From a checkpoint of a small transformer trained on Wikipedia.
Size: width 256, MLP 704 SwiGLU, vocabulary 4096.
Architecture: RMSNorm before each block, rotary positions, biases, untied embeddings.
Each number is 128 + 24 x the weight over its row's rms, rounded and kept within 0 to 255. Layers, rows and columns count from 0. Numbers have three digits each. The size before them is the row's rms in percent of the matrix's.

# gate: layer 8 MLP gate, 704x256, rms 0.185, rows 266-332, columns 128-191
# up: layer 8 MLP up, 704x256, rms 0.19, rows 266-332, columns 128-191
# down: layer 8 MLP down (transposed), 704x256, rms 0.182, rows 266-331, columns 128-191
gate266 101:140139156127075112103126132155112125139118093163130160105116100134126143156143116138121122135117165205110114110155140125115140147107144113123114117112112140126147081098122096156119105158115122
up266 102:127148156111150137149116131123095108152115123113113169157080097131150183154125114172122167128167091134124125114121091138126128140115096153147155148128121101137122139118127103123142113175120117
down266 109:098106145090126098086130169144117139100142139120174125132129131079133116097140128113139125137118100127131132173128128130123167116120144178121123144137124081180115157165137130135142097108099103
gate267 107:089123089110134156166122156171101079087096128172132164109170150116153124090114124180167142159104136135139079153089107091144142097148133093115129111128131103155094139096115149171159139157181166
up267 101:159118099077118127123132083081124139135187129130131147170131086117131105129149124090112165115135136095143136120125094114172089149112105140104125122122129127117134079122155112116104136150124104
down267 099:109114167166145105152151159131183123144129100159100135104163143176140119132102127152137129165144097136139104120078117126146152115162170125105137103110160117103139114129083142149168130132125103
gate268 100:081155098114128078084166116116148142126131158144130117146142127154162102156130082137108108135155130119161142098120141118111079132133123133129106122113110183136134109129139158132122111148118159
up268 098:093119116086091102154141109133173117140077137123102138121139125105142085137155159139152162122131125130119101194115140096073169131126123135085107147108122088137160155131136122179115142145129128
down268 102:097109102151132118157119106146133136147139117126173090104160140097128143138133101105122167143120079094145131159102162141142171143123154108152121124112110118116116102145142154133132115134095147
gate269 102:117108107138123116143104154107125150108130121132138151123121148105112137092132117124114084167095131148093155153117120144133113128148133143144102145113134136179147148111141117126140138117100136
up269 105:111139122155116108120135170132135130099144113138131144147143132160103149146115104091083169153121105131110175125109102120113168113099126149127108117116109126147170144114100185132138135136096109
down269 101:127150148107130118130131143128108145088092117094101169107113142116116112077111180128118182112122118156162145110084105073134120097114170162155107150112103144117112083108158135115131100144113136
gate270 105:137120109140134150113145158077133146106108113128081162167132140154112182123135142118108145140123160197109121108112131132148129102062113101130191145132141113135125108153126126153175148124083113
up270 110:099146110122116138125172169114093113124087137079087127140127128153115119144146115170125076160120155109096134152125125160145162098079110142173112144123125110114129073131117153114129138118119099
down270 103:139095059118166158084146092147134155165093061126132109129087142116089123136152083164172087171139142130105128153144115128148149118085115128131113102106140107118144100120099133158118134099136135
gate271 094:165124155118134132166124122153102139150144134128174103128143127142167121114071105119125163103102104098147093135153100132132129123126128107150098139198122128127136055125096136167141133146137179
up271 100:120114140160160105104104166108141149137103128098161129125128097143122136126141142096128152138134150133098127122114119157172112116120141146131119103145131106140093133069107134139146124105153163
down271 095:160142115121143137168082113097136115131134171106123071131173126103136124099135110145107157117087135137157144124094147117156135116147118153115143151133155133155149126124108116140113120140109122
gate272 097:086130142134145103119128115097124121138121111137171116124145133124128155143141104132141130126158123084141126124139126117149108118145109083132147088174151121123125167178113129109183131112118152
up272 102:122173119114149100124106103114137123145145115130140149133142166151116093127089132162162085116170123106094167152136172149150180114114134092159141128144179139130126129120134145091115143130117133
down272 106:117155131139122112121193152124123132122132118136115091124130113172147160092090129171151140155137112122084065113095123116091148113111104111092167131130111138129100121120111168136135128121148115
gate273 102:138098090110103121156114142140086135134126102152117110139118123123120141089178142111120137176153136120102131150142104125158116140146145153133082110106139143127110109145165142090104118125157113
up273 095:137134147129121148078122169117130142178134137174137099171155125148121150151174093113162119141109155132138143141126160157134106074119141106113134126164110114144158115138153125122156137089131129
down273 097:138173095091120110117129086122120114107096095120149140106095117122137097115127133152131143128138113148149139139138138111122154121128108121121160155133145150157069115101125093109164128086162145
gate274 102:094117082107091066165152114149173138120129130144067109136132111108156115123175131124120145149119115127156126060125120110111153175130116109166163149069140124113151095120138127188144114149161124
up274 104:099119139111101144122122093056133106158129116098132103058117106054146097168110142117143117111116096137118128097085122149108112124153135147118128170102127149150102156164119133117126113171123141
down274 098:124106123106120135077180120126133130105103099094143130153108125104140141150114110106097135101121130147154128136163110086142113083096159135127107092134115139136125128097129115098164126142099131
gate275 086:152091132138134146164097120104136163086139124130076130156146160133121126117148176166184057093142126186137143144114104143155111172181161127142164159133176111136145158142152123121123119103125136
up275 090:139120143131138111098144090075127106132123153128118084119106143138141123142133098115149132121072138129106134103121139094145108115120147116116137100119119119100100130097138113175116205113123130
down275 099:124118146151126191111172148151108110136142111130149116119094126128112118139153126098094112135149109076120103098156107154094125110109113137102118095139101160150147135096123168098182125134146114
gate276 105:130116105175105091090119125095113156099119089133143114179137064086134110115091143100187109157115115098105143126104126116165050079124121124151118099145086109176156134161148094145126117143113132
up276 101:117137112149133150132083120136162156119159127104107108106174128114114137119100100115174125172109146136100134106128128123083115109142113090091186171129141118123142092130095119125125176122098101
down276 102:139110111145129139150096133130142101146148102146161133117124112076122141114061132133120097147111093147097125100114097116129135125167146121133143156140136088157139131128191142138097153144134124
gate277 101:105142147104139128111126128054158129088114127125122181127148141145144103085093170104159148146165135115114139181126143183144073109154123112142131104116138145104131127124085143107157142126115079
up277 096:124156125146082148141128111126140155153118089141141132062137157112126136085128122133109128191154091112068126145146091130098152122125114121140151099142164129101114117117119173144131122148113143
down277 099:147119128092108112162123141149096154146172143136142094122130113158111156146148147145126110132147118136122110121113122108084102137102163109145120185165131151123145143112107122136120069163068142
gate278 096:122147111148112123126141106131103145158112155120147153105103141123129101102115139110118104130126143148097146082161080142112097129132126124131138155131155121131104129129154132161156114134116099
up278 092:146142141099149128125121133129105106090106117135083117111171157115126104104153106134108127126133142153074144120150155138130106114125168114159151168093116065090127105127104138129172130146143107
down278 095:131082137128144166140118127167115106075079144147095102162110123140058149102139113109117155113153110140176157146116118121111124128117119161115130117093149144087160132124141088140147132130127140
gate279 106:122115120102144099139150122149115120113126152122137146136112138160118162080131123123114130171123153142142169135110127115121138146112181097115115135137094166121161148110106118153120132152128140
up279 099:135128138112123167112133146142133132149111100132142133122118197116096121153133165170121131104169148090111082091118108128135126109099133147124134108097143161106124169109123107099121161129152119
down279 097:126157142143129121111140113139134154145167130127131113144103139145153127121101103148152171141143152150144094096100139155147105125121137134130135118133157118121111093146097154136105142110156124
gate280 100:132111133124155134148080092118121108156150121118131073089132122111114116117124143121117116107113131140111130143150081108130177094120112098135128125096139180156165144145122135097117162149135091
up280 096:103053154112111113083095119141118143127087113128081154118138133130115114101127090160157109130174113108198147124156128112120165150158123153143195150084115126146130137126144119155161127105105134
down280 094:152147106094135082146115151095120167141122112107153120122146097110112124133157139114111110098140142119115122114132099110138105135117129135115141140186109125146139095143132127122130124146117196
gate281 101:086125118118146121124121105157115131120082136146107134101156121079173148121157132117136102151141156129110163149113143128173116121078109067120074089096131136128108143148099146143144129156152150
up281 097:101116133113079107117152148113124126124103125126133137149132122126088090131154154172157136126119118124120101160164107151154127137132155121113097093165098187106141153110127146101136101122115136
down281 097:106152115089091116109198096086109185138112150131139164123165134160183134085135092146148088109123150136170097118127138179106126121119134132133112133140118159159123123111133175117128148131099145
gate282 101:149124115157184113125079147074116126104137204139137115165135134064134108135096118160115143125097106118132132112131127173120130133160111135163116129136194101123169116155134151163129166157157148
up282 098:146122085147141123060129116168160122132137105134112111146090119168112132161168113122131073133124163101158098124118106137141140123109112132131100114145078098113128138116102130142116149091144100
down282 096:111138125123127141131109128155100129157159083132132137140098128150122115136167052109142146119124115142110109119093142121127149138151106133133117086116141097135101118120147116146114143124208139
gate283 086:115095156134139111094143153163099087147137155161108100161141097190140119173147092113121158086142164134117104103144113136101168099101156132123125143123129111170133152130147133156142119128137116
up283 096:137120125120148088098159143137103137165138174102156135128077129114109139125146155154156130113129137130113144109146130101106112192150113132109164182130126169132134112130112126134117130146098113
down283 092:144102133133117114150068142122148128156089122130104151143109140112123133096135109091127142187147113076150110139138126122088143154138117125153138076123099099087160125129110085129175143124132093
gate284 105:130156149107100104097156127155111127065088162151107188134154141120128160138129108182095135099090119136106156139113133128143131113140154161145164114166123132105163157144096091119138166179135103
up284 110:111116137140145152132100116122147107103135165145089131135128122178138166169146132118080109143114131139151174120116136143102146117121122107111151134132158152176153140170098081122120132126144111
down284 112:134095116097123109178108122136163137151126143168110138157109114128155143147127092125127153150110118086116131134121170135079143071129134113124128125095127135117126127152134109123147114106146138
gate285 104:161161141114105109119126129144159156126142126116145156084093109106133112058111149139082129142149106115141120193156110117150123143127123113152112159097126131140105115109105083139111154112135134
up285 106:100142115124129155153103129154131156136098126107103143107099089134159143144127152158108129135134118145144164134111182086140119149112127133116160161132161140128163127138103145138134156124148101
down285 105:133112143145151164149111111132123170140130108134113132132076152162115132090107132139153141136132133164117132145120129120121110125093137140099174134112148089130106142118105121138158138141118146
gate286 106:167127130140106090168144112157199176130092154110127122148120107123108120118153121141148137121128162164130090117100105111108143085109123165144152103100171093149118137107141148140125103118144115
up286 104:110135160124129111140078146188134105167127126094087149161098151123096110110080091136143126194097155177093105114123119128160117131096136148150157079155169154106131099130098138125111070088121101
down286 105:103102164169127067104137119080121143135150109149167102139161095127128134117115095171111079134121145142140133152130146105168102111101137138154160139179169151124143111151135111165093136097136066
gate287 098:144075142113149162164112135142132130146088126097135121106107109137094121142171107145143105115091147103150109136112104145153164122102140118174134087143154105146093103102098112133122072144107092
up287 094:097126114095137168145146100145108114118113137145159159125151077122116134082141159123102145107162104171071111173140089116131153126132136104118139111095090091126142134116106118152114126142076150
down287 097:123123129052167144158124147125135114159146166166110128161097116101121143152109113141135101088103150114105155135135177147145164125121144115127125119132139115125149122076148110154126108090133103
gate288 090:124111152136128105131131127105187110125071092150141139126133151158150116147157142146108162123101140104064074110125065129110122127096143092144161135118102125122138116100106089097118156107122153
up288 094:127137140162127089141134152134153128122143115166151125129095103134116139119097103139153127100121144131119150155120138140140159128105111092153134150147164150135113108122122117107080088111133133
down288 090:161140119135129135151124122129107115139144117131114114148119179125194156164143117105141146121115152158165126120105112158094093109126092163146125119193167101139095120100112155122162092116154121
gate289 104:128129092139132138130148155094140117096112132090119161148074125144146132129130114118130100147127109128091155084114105141128096074120159160138095134129179084138111156139098130157162113142092106
up289 104:135166142099121105130151109133149144184088108111153121126114140187133120156085117115143128166166110152107141150146148112142171123112136143127112131087150113127128166154132139139093087164146137
down289 103:163131124136131132124109102159107136138134134122158138100130083141121099123164122169133113149115135137161119167108166176118126139111099153125095122152104167121139172148101110160108128135127144
gate290 102:129106148120114111157152150112124123138162166093111119092122119163099103102121135120128155086169146126107107149171134099136121120129146153126081158123094138104136148117089138134134176096152108
up290 102:146116110156123131111121108109166121149129112152103122137136115144142115127091114129126147148144097121104094135123149090141130167180155137142129150146120136107144111150108118089110109140175183
down290 104:141137115116172129169132122129151128111145121115111093146097132144109124126139111119149145105133115136155133116103116125166122106129173108153095129138133072097113138159102119107120127164139153
gate291 100:111124118118115052117072075119137094134129168156139159109119121094134127142130133126102133139090159185117119179099126123116127149133106145117137135148162156096153141106117147142123090126114077
up291 103:120119114118078103127123150185138140119157108125145167123146119145109135164127153081139101097123107153144130114109174126155120110135139148100088090134121144120142126110142122140086140132124137
down291 103:164142160090128102135118107179158154143138149165102104139170148108097093118136161154136153188118145162117163149099125129139151162129138119120151132103143152116169161112149120171119146165157066
gate292 102:139175126079137091125132144162145122155130110087114140077132125110124139123165143131110133103065121096114158144158083090129075123123158105165122140124161104073153108129154112122132124137154116
up292 099:149127095108145104088148142125117092114130125139121133121151172094113142161163148141114081199130133093162094124088114139129130113112106110148130128110120107138120140115127123113145147130131138
down292 098:125145159128138106129112111111098120126095066090088137174119161091132094172126089129118146122143129143110148102121114125127099119169151087094152117158109125146111139101129123111133105123143142
gate293 102:101130112138122148123123135122108118166128135155121143147094089131097155110140115163131144179112130167144130124138124161098154160152127120153141155089095106138107158152181131145120176126110171
up293 100:160151112186136090128100112205100135088150102120161102115143125114136123129120107161127105147129111123178147079144156132133120134116139147149184145149138107126085155125123095104169107149147158
down293 101:124120148130175168154127095155150143092145100135118144184126109137144154109086096133150068161153125100098153110085177112153145120122155135132146142167128120108121081104093118093128114115110123
gate294 107:109059174116152102158111137141174122132128103164146148114147151175102126115162092104123144111152147128130125122117176161110149142157120137107136123165121134157114102152135149114149165093083134
up294 101:158097124123123121114106108141146124170126119100103175137144132137150124126136140158141131095134097118143117165158115097086128109115113123120061113154127111135157096142151169148143083123124116
down294 100:158161107090117106091088160143147144207132134143100148124129159131112145104160124112129160133142111147140102158122147108108095123128121141127089150134145139092133112125120091136121076089080145
gate295 099:101165082167140123127140159116125191149137159120141076152168120173133130132105128151109156100126140164102143152155102102124160120143134126075162118121132115161134145126149126082136099135120116
up295 103:102097134127133144132097157138134173173065117112064117151106121150137111116165157141125119125121140131065125108121123152139166112147144100135096111155157156147135120143173121128144135115137113
down295 099:170108097117136186165139115138069131106123157134128114106139120073148110083109119160115125135133163136095135132124143184109158115154146123129132145121156121098144105129143146092104087143107109
gate296 103:125157141109116124159165158124104125109085139074122131133137143124107137129128099112124103175126107145126136135163152165131118124129126114140128100125206126129114105123122141135130143155089138
up296 099:158111107133133128139127107149110108104095111163068137126182158147149125149122147117090143132156136143121101142080175132092122131122155150116180180100163145127141124104076125109143149139113138
down296 104:137104169090106118128130123126081074117150128128111132101119137121156125109138129089103121171142104113116112111114118137143150124137142109133166124098150126133135121115143145137163127145168095
gate297 086:137086115104181186145132147097134122101128120111092133164108133125167070096134124095126130106103133116123142117113133118106135149107093135124130103133153160078116126138123122120169145156098131
up297 092:115135137126101073128136120142150184136137101150119134151123137138152148114152129127145145122134096131137123093103044153133137118176127100117106099171146122120142114151109094122121097168139123
down297 098:138153139136127167118113148108126155108124142130141096102144124089123170130039155093147113169087170138175098143162148134138071101104114145122108131126126134160109112123102113117140115130089145
gate298 096:130166142116116111169097090092150099118104151158138129111171148118149073149097104148126086152123126118123122107134190136143150129122058160103173145125147115144114137143186143141160136131109142
up298 092:092146127114097127115109084118100089057134124073150123131118166123144122150115144124136156130135117115089151137147113144144137116138153135098160134123139156126143115157106119106087174132145154
down298 102:141139118153144118107113093147127136107114126102112109062149146135088130103140161145145108152127145076133101112124139131152113080127163128112113112147124131152169107115130131155141160137133093
gate299 102:147156132142119166092167150117123140123132132162150100132136127113125117154118161118112140140124100164133164132119136111167157113134098151141169148135165130189122135106109169114106115148144148
up299 101:114128130135138127141096116144121116103098143113064147090112122109108115079116121136119135125133113112101069087143132085149126153148155092135118152125133149152082147133103087146120112139139141
down299 098:149107113101133152113145115123146109145124073110129145116146143119060134138080127120083107163125119132142140149140095155116135149154129095142097121147133169139132156132104102150186139144110117
gate300 103:103103103128094116083101156131148167101115095136108122060156115123154141146157098130118139113116175124103161147139171136131152168138124159127114113112129150134104141151148143117116123144138105
up300 102:140149165119083119111152117112084138118127142100196112120097098080141140141120110111150126179130102110138097152138111134144097136128126143115166114116156150085127149095152139076143115096111111
down300 100:160113110127129105168129143144120157127149133138123154135110200109128130117067132110142111126106150094122136107142107126130123091121134149076109158109124140146143123117109176136183114146132152
gate301 099:151142175102068138134111166116146178156148118132093160118141123169110149121109140148127133086138110131134120119140112115149172105117152126118085172144156127132105131086152118080137109088138138
up301 104:158106117118147165162131140156120127145128147142142078126148149146116142118129119083097095184127137135153160108146153175113138085121109160102127111126133131132135146117064139082127167122130117
down301 099:113111132114111101151137164158155124104121073169130125140095134128168138136096108119109123135108165109084090121121140126139117109158122114111123073110146146134121107123120097126158140103127146
gate302 100:103058178090130139152117151103135147145164124144117106120134083097080144128124151133117153132165139109131127128134090106133136123162127150086120131121132129129130112178075139092144093098153117
up302 099:139185140130143100126147118159105123111103111123124095124142161143155136114119095144076150105185126124169126099104159128132108108099102098138159141160152163132172151138092106182101157164141118
down302 100:168158116167146108087105136111113133115141128135093114072183117094126143110121086125120156102158111150129137090099160115120147134120133111132169112136138156155174162108118127126096102106132094
gate303 098:125110148135113143131099131129188132109172151172122116154137126154139097116136098144137094119140116142107143146127124126184166094144153121192109107104152134179137114132110114137133135102133107
up303 096:103111100176143131142180150143144111113061154133109148088117142102170133154101124127153115108107073135130155128131149103132161134125094137132120087143190084142153104141137182134132157099109139
down303 101:127075109081135120124099139135105128142146120131145159118134093144088133176149131088132173161113137140143127107158121145111100127154140174109174142111128106124130150122108102170142104190157094
gate304 108:094116126169108133092120120096113100147102081147123150132172097120161163109127143136162134076098106159107113110122114121136134167085151093184105125139133133128100075158108116103136156135150150
up304 108:145142115155137112113142147173107102147168105131152105113158102116120117111131119144174121151137069160098068154112137105124100129168103117146139133110125143126116138084091136119093125188136090
down304 104:126133135107129151096167129105111155163122048147122168119136128122147126120136132154145115124130142167115064119112076155144143096141098138131140089102175149109106095125158119132152136169137116
gate305 103:118103109115152118137105123109100115098126122125136109071195140131112162145135127117163164121150082158142109115128118121155110085122107140118115110130090155123120177126097174145163150138134166
up305 101:137107109131166114120115107117084098136174130127126155158142117137115115126157116129109099128146102168089173152117090140126108117132143153133165138094141085181106124104112101099131119160132107
down305 103:127100116163149140123112149090096134138150128111153166137161116138111097170157104108138113163155137159114139103085093160084147106115135163131143142111135110127146108120100180118149167147149116
gate306 102:137163145123109108092141147113109107099133149077131150075125154082102106121137138130108148124158137156141129085143063131152088121130136126102156175167136147122162126147138108075129127136167166
up306 093:122113155074143172125108158099129128135123126131088139105144173114103139090127163117133145098127112166140173152140128133156141110093108121116131132148165141106148148098126093112137113117116118
down306 091:118150123136115119108105109119111100139149146139151163125119123135135153143159153146109088097107110118089082140161141129177173126110088151119117130156132126099120107123111131119098123118147116
gate307 095:100131124106104117134143123157129149112120091107127136096090127119136143143120149102101131125104124117148078174205130069141159170165140123126155114103125148130115130150095118143159076135122142
up307 099:128122146137162112155102158115151109144122149115122122140129144122108158128172123108147160137147148134129132102130138099158114150104149079113141110153100141150149127101132125117141142154153161
down307 100:131135117140143140148097173142135107143171114144105194155106104114159162125114131132192123107107145140114122108111162110154136122151124104142124162134115154131133134143132107125165153151106118
gate308 102:124072115138116081117096117118139169172118153162118101138112105114153108115129178111133137143100125113119121143144146102112118138164109155190153164076127135140102156091121177131135137131116157
up308 105:115134190129132129128118110158085124151148161131120146153143140185145114130128133095089132122169112137138113137162112144167118126079150098141096165137109150108108094120121157118100130157108129
down308 104:108128152136149089137145125178133081137111159088117115131123127185097136165146147065111143119110124100168159093141130124184115116141112121127126144138126119123133113152155078120136170171140138
gate309 101:099132122101086113131152104141140170142080081081156129126167106106145136089156145110126151109099097162144110107112133146141077133131137085147135132154136143130101134148141123129124133108090118
up309 099:141075113095137142150126106131134152115115129127117134137145173148152089106125127089127162098141123112103122126116148112150075107115148104157123110125108138135137121127137170179113133143066112
down309 097:153102118125090171139142128171104105131092104148140092160101109131136115154079151119112133118165101126130136126135130111154142108141142095109135136131140137155129157106130118137154153172101150
gate310 103:168142153112132161108106128121174157104116170158147175112115097135110132121136132121136128117119106118121138163133090140130095167102139148110123130163124147141173124134093116155117137127121139
up310 098:124132138104113137119094127153136089106143142156100131108087104108085130135138156119077101127109104110113091123109123109137118107116100203136132151150096093139137151099178129132117136154134129
down310 095:153147134147142163095105116111118109113168146131125165089129123121083109161140094137124137126104091167125132140152158165146129084137080130097122095115148142126147103134163150112129107113118142
gate311 104:156113150131119078159120133131170127112114119132061103108167101161118112153133127133136097127120135134127135155150101138110123120065126167141107096145120127137106128124164135140125170110110120
up311 103:115111084165155103150132123140149171098116164129115120121166140121128108143137126138109092108100137125102133184167081148137110131131128130120144160132151097152080113117150120100110114118120090
down311 099:155104119157110152083119137093124157146136116131130122141114166134122133116156115118152163122138114117137147176161127129119127120138134125136164149126132162139170159121113121113137101137136099
gate312 085:088118123150082141104081169124108088130154103143101102153157131167161116090132115118107119128078130126117078156131125143120140133104117147110150130142094154135121166084118153126094135146151163
up312 098:091112118139090128113140142176132102141156141129162123129134110122115129165137115132163152074104124101134117136142145134070140114135159147128092169090145111137101150119122149077116109151091121
down312 096:126118138156082145137188160142119132131146139143126156114127123117077091134112154135164130082143126131119173114100164140127139141169187099103121114119113157157122143124122140103147152076127175
gate313 095:131118101128136151108130127142156145139127148135132119121145181137115148138145127169091111166167140158083083165159123102142115125135108121100132149130109100146130125158115107106134136146089133
up313 094:189103137128148182178118114120136096082175152117086139124103166086144142121145095108127085119102110132130130097147118161083110144122152141147115130113136158115133095098130090122116104138125123
down313 096:138130124120130181116121135085148092133133084168063102132160097116179133138107137095112188145117092159118117172140113158140132168130116147123100152142094104139129134123149099145134093154161120
gate314 097:127112129138117097110150108129145088103137149125148170107126109130123175124109129124164138092111145108133145098124119111125129104098124067103116113083122130156111155148114082112128122125113150
up314 098:095155094098106130171095108182123165125103157142154106169161114152083151110143124122103124181166090146137123151133135088112151147169114118095119107108133142142132112134129151111143128128117123
down314 102:103154127128119094081102091156121136119140135148104144163113155068116100118117174085095114153153126149114126166112154099072140110141099135110106142124146151089154118128146154162146137139167139
gate315 097:129158118106073143114182093108155086108149089115155101122160157115055111163105138097105109120138158152177161125107108102111125094098152161146115118107101164158086087121124126142151155170111102
up315 098:137108134155123141157161121123107133134099090107111157099096104137109126106142118146145098092121166116108112155136145050108144095134155168132125087127158109101100174095151135138108087104095147
down315 101:109155133105113122101142096124148166143157126105174124107083123182084119137148093125089140115124123132126172107135135136103141093122138157150138119130103120146120163109173087154166127166135093
gate316 097:129124178154092158159146152101128161122132130153137097148133128130146110107185178156126143115111088141144161124122114099104129113173112123139166111160147141137127145182183118104145076122106146
up316 104:198143163118125132144106138123107103137146114140071124116162095144113122165128137117147134163158118133117162098099145151128099128119128156142138151122101120113177125135128180137143137145156122
down316 102:134131125086124119076151109149163073121151113148112140157091130117120131111149143119098172127118136117137181162146130116123110114117097157145152121138155113110110144151153113147111141135149146
gate317 105:142135136117099134175151129136120198094120175143146165132177139154131094113157174164146133140088143102131136087124135146145086185099130116144111130118149119160128171146115165125063132147123158
up317 107:114104104173090105159138122135116135150118117125121120151081117091160131140082135094136120105119144099132125116145109127089133115128130178091134148118142115083132092102151096140130128135145127
down317 105:152130134156099139110170083111120168128082138165120131186116132116112136105152157142129116144128123122117130150160117129125148148128154140146126124118133102133142078117168132092146129136083186
gate318 099:155095144108148120119118148162123123129117150158181132125159096094144139136089155147098092115154127164153145165194095116122107151151136157136098144127135145114144118124133108103128131105126084
up318 098:102151130140156139134116085133129148141156153111115149141106056134126115120129143115122118146100088123133113119143139135120144109119191129130147127117103127169096115111066102094100100113137117
down318 098:106098094116166130120130141112118141117152102188144146134145153106129127134109100128094130132115155095143136103119132167149160109115108113113120096135120107115145123116089151168148092148165117
gate319 099:109152100105151081085165174148125064144165161136125084139141175142077120128125132137122153123138142093130119166140099157147135131089111109168110154114089168127112149138143141176129139125147135
up319 099:146137113137148105144166178124132101148094132121114109096128155151110128168123144127137156110199173136137084104168108129091146143144119111141113134137116132136131078091156109116106148108098149
down319 098:144137148078126139097146110124164136130103179150099151151120117103101157107149083101193120101092156155124149107111163135145111127134147147176102146128130146134106141108132110102130145160097155
gate320 104:132133106130113081101112149115140106092143134144117135123124070130162156160097131140100100146130140178154120153114080126132104129139117119177157145127146112156125141112101092065145142146161127
up320 102:100114132156145139117108109138124108147141113104150111162160148160149187131111141135122147116133117130140114125100109066153114082127124142112134135115150108132122119085110170183083121093128128
down320 104:098093135134193197136148160150125132153152139081177117156142148155094142153136131167135135158156132169121151122121089148184135136188120117173132138129118157138096123096161126168105138097145150
gate321 105:115091110100121124122052150119139140101105145131144086105141152101158111120090114146143134136109103119117077143145109120111108168084115169144160154119120126119143167125157157171126157113154136
up321 101:148092120157110116096130129107126144134154090126131115160057123133094161118153137128127152130131162111098123137139116152121080101128156117075139150138100112126116119091187173137134089161107120
down321 101:144146085091114098123145142096123138144133114116140099103135130146105109117139117126131157154074107109150088142128106155103124097095145131119114098124094099125167120126167058177149105118123129
gate322 102:110109102141114098089126173094094108131137137180113151141165154122175132085164130139100147099136136162110061138099133125094111101140107137126150105141127151134151130108157149142129139105117129
up322 105:140127141146115149156149119138151089155076133099157120130128074110135147134122137147098121140109158142116125122161153105165131136156093104131151105117121133195139150128135133100146097159123128
down322 103:152127126160149161168119122110135137143071133153147118144124069136134170150136111139143129129135115098134132124112120123149127113135086109111099107089140118149117116097136122164156123102117129
gate323 103:124156136119161124121112137168184116103121112086163104133152112137117127093154130132161165161094115162094106121130152148132155103125155143163161136108134123112130094104118121136136128112089117
up323 104:119138098113119073167142126138119130161138098157115071142087144058146116102109099118120155135116113117085160161172171129107071140147130130146130136118130143122178138150124120080128135129102103
down323 104:100100097140149125131100090151128162121148132135121133126091126085107133133099122126138084132108095109123140147118153125131152147170166138115101149160099128171165129125088145121120106128155122
gate324 106:118140161171105107054123125108139122141077119156134151148114118110082123109131156146144138150159109157115115156099136161166130134127132148178090185099142141119095129137143167105160117106141123
up324 109:118103150137152153098165153089105159113129142140145135135127144098126091104108116098155189132129146119106104110121156139129116156143139114132143157114132099135111103141127117089139149120149101
down324 101:124111117157160146145075094171109137130133118160094104137130126129137120187106140103121153151103124118113130087097153104122138123141105115108069148139111128152142094129135126136141138157111096
gate325 093:128111127111121096144153133123096146135114106189107124157132130158142123138125114117135115112139173123107164139124150132156161126165077131102135150081151129158099137148113136101132116122147078
up325 088:182096161096155111151087149118106126144125117139121139139108145141096131133144127146143127118128106102155122119113160140087211105145117098128121126114121123171160140121147106131138102143148109
down325 095:089161084120133131086134135114135135106112114059127167119121106104141125122137149099149136146093088156139156098110105103121116136092192114134107157147126127083123162129138149133106153113127121
gate326 102:110117104147087107092090154147113129134179180133143167063097086093156144109101110112134154156134147137113163132147118086141138137089129156146148112152116160132120132133123140134152130089131121
up326 096:121102170110133116096143114120073092114141108120124130134149125114111101135192096148136081155150095158130140121054103126130161091109156123158144110109136129165134053140168108130104143123111161
down326 099:145130147103132148084163118144120114110151084143102087148146113147158115128139090146102115147152115143125138113117142134156150133119091104140184154098133130113137146139102129172119144117116125
gate327 100:130140129147117164105137145137130169129120111141097112131147133121082156114152094154119097103115137142117119112121128089098142124108110132132142141101125122184116093106088141123119107166116130
up327 100:111150184148114123141118129130150106063119127102132133120092093120123086108132103138125155152130122143122134139149142145123155108126121169149110160109111117130138133155106094120141167129108121
down327 098:140117104144158131115170168129142163106091116126168143137128186114105121132124099123089128134134139114097126169087153152149168118137125125094096146169159062181152122135147086122117119126128114
gate328 098:112158162091137069119082116143147129110149110130109126162128116173164145126118156114152139167077127117120161103187153143121098119102140155156164136153145135116151149189110106117137095134114183
up328 094:136116106124076083127131074141152127119116132129100108108131177103141121143120091157159121126137148123095174127133149115130161109077189157137136130092130132135103161108140136129119144105130126
down328 096:089161108119118124098142136132118139146115130168125122127131088123116153167157123134109127133049168101139116136160179132114133121118129103105119101177120122118108158145146117107144108153153129
gate329 098:121155126200107130125146121139121105109138131100173117152120134146127162124155153133129125124127156116142128126137138205104074105137112078178162131155118137126123099131120096112124112146160124
up329 098:168118122133125165132122133109120115169111176160125141126136140092150141122070133119120134152134136107135127127136148109126106151141111148124179164115152105146127079114118116125101138136129111
down329 102:100069065107159140131088134160110141140105160152116152110148151098075109130168110151135109103118157134105151096127123151147112095137120141142141117106106159129132140127126140085113130107151165
gate330 107:082103140117094144102100140130137113104103150127149133101153136137150145133106108116168138113121128154166163137151141081145139133114085103106140178145151120132160156111166145123109156157119119
up330 109:129121098116135128114133116107147103115131117086101180160067165135091118150149153116075130118095126103138173128163113123085100087168116134122142149142146135147096118110095126144140128174095112
down330 105:136136113155136132153143133112141165147114109096149120106103116179123089156147139167117130151099136139114150113142099149092116096156130153094142159151130154143110119100129117141151126135123090
gate331 096:137140112139122140112104123134096148130104102108147155163126117113127117104103098118132103103124134135133108091082099104122124122144120153097164127140143137112098137125171094109105118151091123
up331 102:100091155121156108158051123156154160124125162161167102104172117114140116135159153100147128119152153069058151133115099173106138148156152128114157110140201128142182074152129141124118129152134111
down331 102:128083117114134128168123145140134126178135152144115122133120111123168114155121175142164126165116143103122129126130133125193132076171115116129139142130117116132127104148131113143140134124101118
gate332 094:094150134124111130117109148180132113139156088132155123164146105161098140155151126129111172133110170143115137102103131134128158109089117127115122120144162147143154114149117116140089128162117122
up332 095:138112114118140106085154154116084174127108182151123145095146155151105134122179133126139105134106106119154113119110160138119152114147099094137146142102152115125125139158130130097151136142105158